Part of a small language model's weights.
Training: 503M tokens, 7671 steps.
Each number is 50 + 15 x the weight over its row's rms, rounded and kept within 0 to 99. Layers, rows and columns count from 0. The size before them is the row's rms in percent of the matrix's.

# layer 4 MLP down (transposed), 1024x512, rms 0.0218, rows 905-917, columns 128-255
111:31 41 56 75 79 41 85 38 37 42 40 44 39 53 23 46 35 52 99 31 36 38 56 25 59 55 38 72 47 56 47 57 52 55 31 29 34 47 52 35 55 61 70 50 40 47 51 49 70 72 53 63 67 30 63 46 55 00 37 52 76 59 54 33 37 69 30 82 76 56 39 59 41 54 83 46 37 41 30 39 44 60 63 37 47 99 59 35 51 57 28 41 55 65 47 59 57 51 53 64 56 67 60 39 41 55 53 48 47 50 79 19 47 32 44 65 49 37 24 49 37 50 49 35 68 42 55 70
094:68 34 46 36 47 72 47 67 51 43 29 09 35 37 46 48 31 62 50 57 34 57 61 30 47 66 64 68 43 53 38 32 45 47 52 41 54 73 52 58 67 29 56 65 71 57 30 43 73 58 45 41 54 16 32 30 41 46 45 51 55 67 53 38 40 29 61 42 48 51 48 62 25 34 49 37 63 58 44 82 45 42 52 26 67 61 33 45 35 45 40 38 58 33 46 67 59 43 47 53 54 39 53 61 62 32 43 46 42 37 52 41 81 42 27 44 74 43 69 29 43 42 57 34 29 38 44 55
121:37 79 35 64 13 47 38 54 54 54 59 45 28 56 37 40 50 51 47 46 41 47 61 56 71 66 48 87 45 46 41 53 52 58 43 75 47 54 38 34 52 48 69 27 39 46 58 43 33 31 51 33 57 37 67 60 54 40 18 77 61 57 67 44 45 57 18 56 36 49 66 68 23 56 57 46 30 60 57 32 59 26 41 59 73 73 67 57 60 67 62 60 72 31 31 69 45 47 80 62 23 61 59 30 27 48 51 46 26 57 47 51 57 49 35 52 52 45 52 54 59 49 53 31 59 63 54 64
108:55 52 35 50 53 60 59 23 46 56 57 39 20 47 41 64 61 34 59 57 35 40 87 39 26 43 63 87 38 67 64 53 69 44 44 63 71 15 63 63 38 58 52 63 49 54 38 66 71 68 39 88 42 55 46 48 31 81 32 41 60 39 61 71 54 39 67 42 64 29 35 72 42 49 29 44 56 55 68 19 52 44 61 27 45 04 43 78 55 54 60 71 53 41 64 31 34 26 65 68 60 38 66 61 62 42 51 64 34 67 61 40 44 41 81 71 53 48 56 75 45 49 60 59 61 59 90 39
092:52 56 56 79 66 20 39 21 49 40 28 46 39 46 64 69 46 47 52 53 44 51 56 31 47 52 45 44 39 58 60 50 42 37 46 40 34 64 31 51 65 50 59 57 62 32 47 26 65 28 41 65 53 36 70 31 47 30 47 40 56 50 64 48 70 91 60 33 36 55 53 45 35 35 36 73 38 78 44 46 63 60 42 60 66 63 57 99 56 42 30 45 55 31 31 44 44 54 44 29 48 39 69 46 79 49 43 18 49 51 61 53 50 62 24 59 23 52 62 29 61 46 73 46 42 93 44 46
100:40 70 39 78 27 50 63 44 42 35 71 36 14 61 35 21 80 39 39 60 57 39 51 51 42 52 44 65 41 52 54 70 50 45 70 49 99 67 83 63 44 63 52 00 50 66 32 35 21 49 41 57 49 48 71 43 53 59 23 32 47 30 33 75 50 63 69 44 64 69 33 48 60 14 60 51 55 78 63 53 40 52 43 52 77 51 50 55 74 47 49 60 23 54 50 70 54 42 47 42 44 47 41 51 45 49 56 60 57 72 49 25 41 54 57 83 54 57 45 36 63 73 44 63 44 43 66 40
115:56 29 40 37 62 51 91 22 63 77 67 65 66 61 68 34 44 85 69 66 39 44 61 44 39 73 59 21 19 44 63 54 15 61 66 51 32 47 57 30 70 31 44 53 58 33 56 52 70 55 53 66 59 52 58 62 46 48 54 27 23 37 32 59 81 41 44 62 29 48 44 38 57 61 33 77 49 62 58 68 50 70 28 50 27 59 56 48 20 49 41 67 44 54 46 42 60 60 38 51 65 57 51 61 55 56 53 53 59 47 38 36 41 41 34 46 27 63 47 33 58 39 61 54 38 65 42 49
110:49 51 38 36 50 60 49 91 38 54 44 41 38 50 50 78 36 46 71 50 47 42 54 39 55 52 47 59 44 48 59 20 19 45 92 72 52 38 47 56 41 56 44 68 26 46 29 39 29 24 18 45 44 58 23 38 50 72 47 49 41 40 76 80 42 48 66 42 44 58 67 50 61 62 45 49 51 40 59 54 61 19 36 19 14 00 58 45 40 46 37 38 64 46 40 52 65 45 22 31 76 73 26 35 55 43 64 57 27 57 48 58 36 35 68 68 58 36 47 23 46 40 53 45 67 42 43 19
097:64 61 43 40 77 57 56 57 46 32 50 46 65 66 43 71 34 36 12 44 35 82 65 36 43 62 33 59 40 49 87 46 54 55 21 59 57 60 56 58 67 52 43 51 36 41 61 37 25 40 78 41 31 47 58 46 53 52 37 66 35 77 48 40 70 42 42 54 42 48 61 33 65 53 34 64 52 62 19 77 35 72 29 75 73 44 44 40 49 45 74 50 72 62 40 55 39 43 29 48 59 58 67 67 09 42 48 32 53 46 30 73 67 15 44 48 41 57 61 19 80 61 48 63 44 48 54 60
114:78 72 31 45 63 34 36 87 41 51 59 33 70 42 44 46 51 35 55 46 56 84 55 57 24 65 29 44 43 35 68 49 64 63 39 50 77 24 38 38 48 50 19 42 29 60 48 12 70 58 70 78 58 67 65 46 41 71 75 31 40 58 52 57 42 60 72 61 42 43 49 50 64 41 40 42 51 54 55 54 44 33 40 35 54 16 72 49 43 32 52 53 46 69 43 48 47 29 58 35 51 69 76 43 61 47 76 76 77 52 49 52 55 55 66 49 42 51 92 47 43 62 35 42 64 32 35 25
129:68 47 37 55 68 56 47 47 59 22 43 49 78 54 51 57 64 78 55 54 30 42 35 48 43 32 55 85 53 58 43 41 54 42 52 49 64 31 50 71 53 72 73 63 51 56 86 23 73 69 38 68 55 67 37 17 58 64 41 59 44 37 52 61 26 52 39 38 43 52 84 55 63 54 41 48 70 53 53 70 44 59 68 49 50 34 53 52 45 54 14 64 67 62 35 47 46 63 63 70 52 72 43 41 66 42 92 61 53 58 48 49 64 73 66 53 43 71 37 57 48 55 67 52 66 59 66 57
107:49 60 66 77 37 42 75 37 29 38 20 34 66 42 41 44 90 44 67 17 40 68 52 46 30 35 44 84 52 45 32 23 61 49 52 36 41 32 68 38 54 64 29 68 56 39 38 37 43 40 44 46 43 49 57 50 10 77 54 63 54 49 32 56 58 45 52 55 49 41 48 35 42 62 21 61 44 46 65 45 70 39 35 62 59 21 50 43 38 43 59 73 32 40 66 36 69 61 21 70 60 58 71 55 78 58 54 47 39 58 55 34 50 54 66 68 31 45 45 87 63 46 48 47 39 63 70 84
088:68 55 35 48 93 55 28 61 42 73 34 56 64 38 59 49 30 71 50 58 61 70 19 60 56 64 62 74 68 47 52 43 40 66 59 68 69 38 62 06 75 54 64 42 57 63 57 48 60 41 14 41 47 55 57 44 44 76 55 71 20 44 21 48 42 82 61 51 46 81 54 48 43 47 14 58 58 44 38 66 53 50 35 40 70 35 27 46 49 57 74 38 59 47 37 56 40 61 41 51 49 70 59 55 45 26 45 32 41 30 47 50 60 55 48 20 39 53 44 69 59 54 76 59 40 38 39 71
# layer 4 MLP up, 1024x512, rms 0.0276, rows 906-918, columns 128-255
093:54 42 25 52 25 57 61 35 13 08 64 45 81 31 48 63 47 58 42 37 55 66 50 77 56 39 27 42 52 81 31 39 65 40 34 43 53 41 51 47 59 80 55 52 56 50 47 53 19 50 58 71 43 47 74 58 57 46 37 36 41 49 38 59 30 44 55 36 54 56 52 41 55 43 53 71 64 40 58 40 67 49 55 73 68 54 64 57 53 57 69 71 46 29 59 41 44 33 56 66 51 31 59 45 58 25 41 54 58 75 69 51 38 69 60 39 44 51 42 60 51 63 50 58 42 46 63 52
112:52 77 68 72 46 90 42 63 30 28 78 50 59 73 50 44 50 61 27 51 74 53 37 44 29 59 50 53 44 77 81 34 45 49 49 70 73 51 67 32 46 47 60 59 57 56 29 59 64 57 60 24 43 39 55 59 66 62 47 49 57 51 29 47 47 74 38 72 39 58 32 41 48 18 58 36 52 59 65 51 56 63 75 60 21 54 41 36 51 33 42 76 48 46 73 63 29 59 54 37 37 54 51 49 56 39 49 44 48 52 80 46 62 28 64 34 54 61 83 54 48 50 82 42 54 38 57 50
100:80 71 61 63 64 81 79 89 53 24 74 39 39 95 65 34 67 46 31 68 79 84 08 41 54 39 29 51 70 66 48 19 32 23 72 49 77 64 39 44 40 72 84 56 49 31 47 19 47 30 37 52 64 46 49 58 35 59 49 54 60 48 68 58 51 55 42 64 48 60 53 27 61 62 58 64 71 51 53 60 26 55 53 41 44 37 69 49 25 40 59 40 78 60 61 51 38 53 39 39 31 64 91 49 52 64 41 65 66 39 38 73 48 70 50 34 39 46 39 24 34 63 57 62 40 51 39 62
089:42 30 26 69 60 66 88 57 32 32 52 49 73 50 39 24 47 45 48 40 77 58 49 33 44 43 61 47 74 39 28 38 69 20 46 51 41 48 85 40 57 54 37 53 55 64 56 58 59 64 42 39 63 49 73 75 36 59 56 60 21 69 45 64 26 40 42 62 64 45 50 69 52 62 42 36 22 21 51 61 39 54 53 44 52 57 54 24 41 65 62 77 67 76 66 54 36 31 81 41 45 58 50 61 44 57 41 59 35 63 37 67 49 38 82 52 73 50 38 59 28 42 21 57 54 40 38 43
105:53 38 44 60 69 68 35 76 49 42 45 54 47 25 41 35 40 37 34 68 55 87 45 40 66 29 16 47 58 48 57 51 57 54 62 70 49 70 37 52 63 46 11 39 48 39 39 97 47 30 59 64 27 45 61 57 50 68 40 53 41 57 47 51 65 55 39 22 55 49 53 39 62 76 35 59 47 78 44 61 43 50 41 68 64 43 35 79 49 22 65 55 59 58 59 51 27 55 62 63 46 39 50 45 63 49 64 42 48 27 49 58 36 47 25 46 58 43 34 39 61 57 65 49 76 18 64 42
112:28 70 16 52 27 52 25 71 71 37 55 41 86 36 28 31 36 56 60 28 41 54 51 40 40 61 63 72 47 84 79 48 48 33 54 31 64 69 47 44 55 62 64 38 39 64 41 76 67 48 67 52 22 52 75 39 40 65 69 48 55 40 54 38 49 45 58 49 28 45 59 81 39 40 63 63 70 38 52 61 85 57 85 22 57 48 43 77 46 10 54 41 40 51 54 51 27 60 59 57 76 52 76 29 63 56 48 47 49 65 43 53 55 59 56 56 42 48 40 60 80 64 47 67 61 35 84 25
099:61 51 30 74 56 53 31 57 57 37 61 47 41 22 50 29 64 40 52 68 32 45 45 55 30 44 53 48 60 60 57 77 50 30 54 56 61 56 65 53 46 60 65 30 69 22 47 41 40 58 73 25 55 52 36 46 57 70 32 34 48 36 46 65 45 50 49 57 28 53 11 41 68 34 48 41 31 59 34 59 82 70 71 37 29 54 17 30 57 37 32 68 64 82 63 54 54 59 50 72 46 34 77 57 37 34 28 68 88 60 36 41 53 59 48 24 45 47 36 41 64 44 71 54 35 48 63 68
088:50 55 57 99 35 49 47 33 44 81 67 51 47 23 50 60 59 38 68 55 37 43 45 48 60 64 40 39 43 64 30 53 35 24 60 42 42 55 54 24 61 43 38 53 49 48 45 75 59 24 50 47 41 54 53 70 29 58 53 00 67 21 71 20 45 71 52 31 16 55 55 53 41 62 61 25 54 67 44 42 43 58 86 22 30 48 56 58 64 67 35 16 54 60 84 51 59 52 47 40 57 58 49 41 81 48 21 47 33 62 63 59 62 77 50 60 34 28 50 73 38 43 46 52 53 52 41 23
103:57 57 39 46 63 96 32 69 20 86 59 43 53 46 56 63 48 61 26 55 77 55 70 68 50 29 30 29 40 51 66 66 44 33 37 73 96 49 69 41 50 64 60 52 70 29 50 62 39 37 24 40 54 67 56 40 71 68 33 43 14 62 27 46 35 42 47 54 60 49 00 47 60 74 51 33 27 31 61 62 72 43 41 40 53 46 29 50 46 49 53 56 24 64 65 43 34 19 43 33 55 53 55 69 36 35 45 32 59 62 59 63 30 22 33 32 57 61 31 59 49 55 57 76 47 47 69 45
125:93 55 40 57 53 71 54 48 49 54 57 64 74 45 50 75 59 61 48 65 40 45 41 58 59 42 29 34 60 85 47 58 53 45 80 50 65 48 38 69 48 53 46 40 72 51 46 35 70 68 71 74 21 57 36 56 50 66 61 64 43 51 22 57 39 42 38 30 47 61 84 67 66 27 45 45 14 16 70 58 50 52 62 76 20 29 53 34 38 27 20 50 60 72 51 66 36 37 40 70 72 53 54 35 55 32 69 68 53 38 48 52 38 24 42 67 89 70 48 57 61 84 58 66 51 22 58 58
090:58 83 40 23 53 69 34 24 21 78 60 59 48 63 43 85 38 57 59 57 40 61 32 61 68 52 35 43 64 15 72 53 31 50 48 73 72 56 66 29 46 24 60 40 30 64 45 46 53 29 36 29 30 31 51 24 19 55 30 76 46 58 70 66 57 38 59 35 46 70 59 57 52 51 41 36 71 60 46 52 32 49 63 43 47 35 42 66 53 55 48 67 83 69 41 47 43 41 57 38 61 45 34 41 50 47 57 46 46 59 55 61 58 32 25 80 76 57 39 39 38 64 30 55 51 35 29 40
085:60 86 38 52 54 53 62 27 55 36 99 66 59 40 58 65 47 19 40 50 54 42 37 33 46 18 34 30 36 64 39 36 51 32 31 34 44 82 40 55 44 31 62 72 50 39 34 57 66 39 43 53 48 50 51 25 46 67 61 27 61 38 65 54 49 52 61 47 50 57 46 40 24 45 41 51 71 45 59 28 46 50 53 66 24 31 73 58 47 42 62 60 78 50 19 42 50 52 43 45 69 25 46 46 66 58 48 67 43 58 60 87 58 59 11 56 42 54 39 60 57 61 01 61 43 40 63 43
090:86 35 53 47 33 45 37 67 47 46 50 62 52 61 66 63 28 38 53 46 74 64 46 41 30 64 57 46 65 33 51 31 46 41 42 47 70 57 76 46 58 67 60 64 69 51 50 48 52 68 52 37 67 46 63 22 55 62 49 77 47 67 49 41 32 79 44 30 63 50 21 47 59 49 55 78 72 57 37 60 63 52 68 55 42 47 54 43 25 60 39 53 43 40 74 57 32 42 63 57 71 70 60 57 47 60 22 64 42 34 48 52 33 56 50 64 46 48 47 40 79 36 71 62 64 23 46 46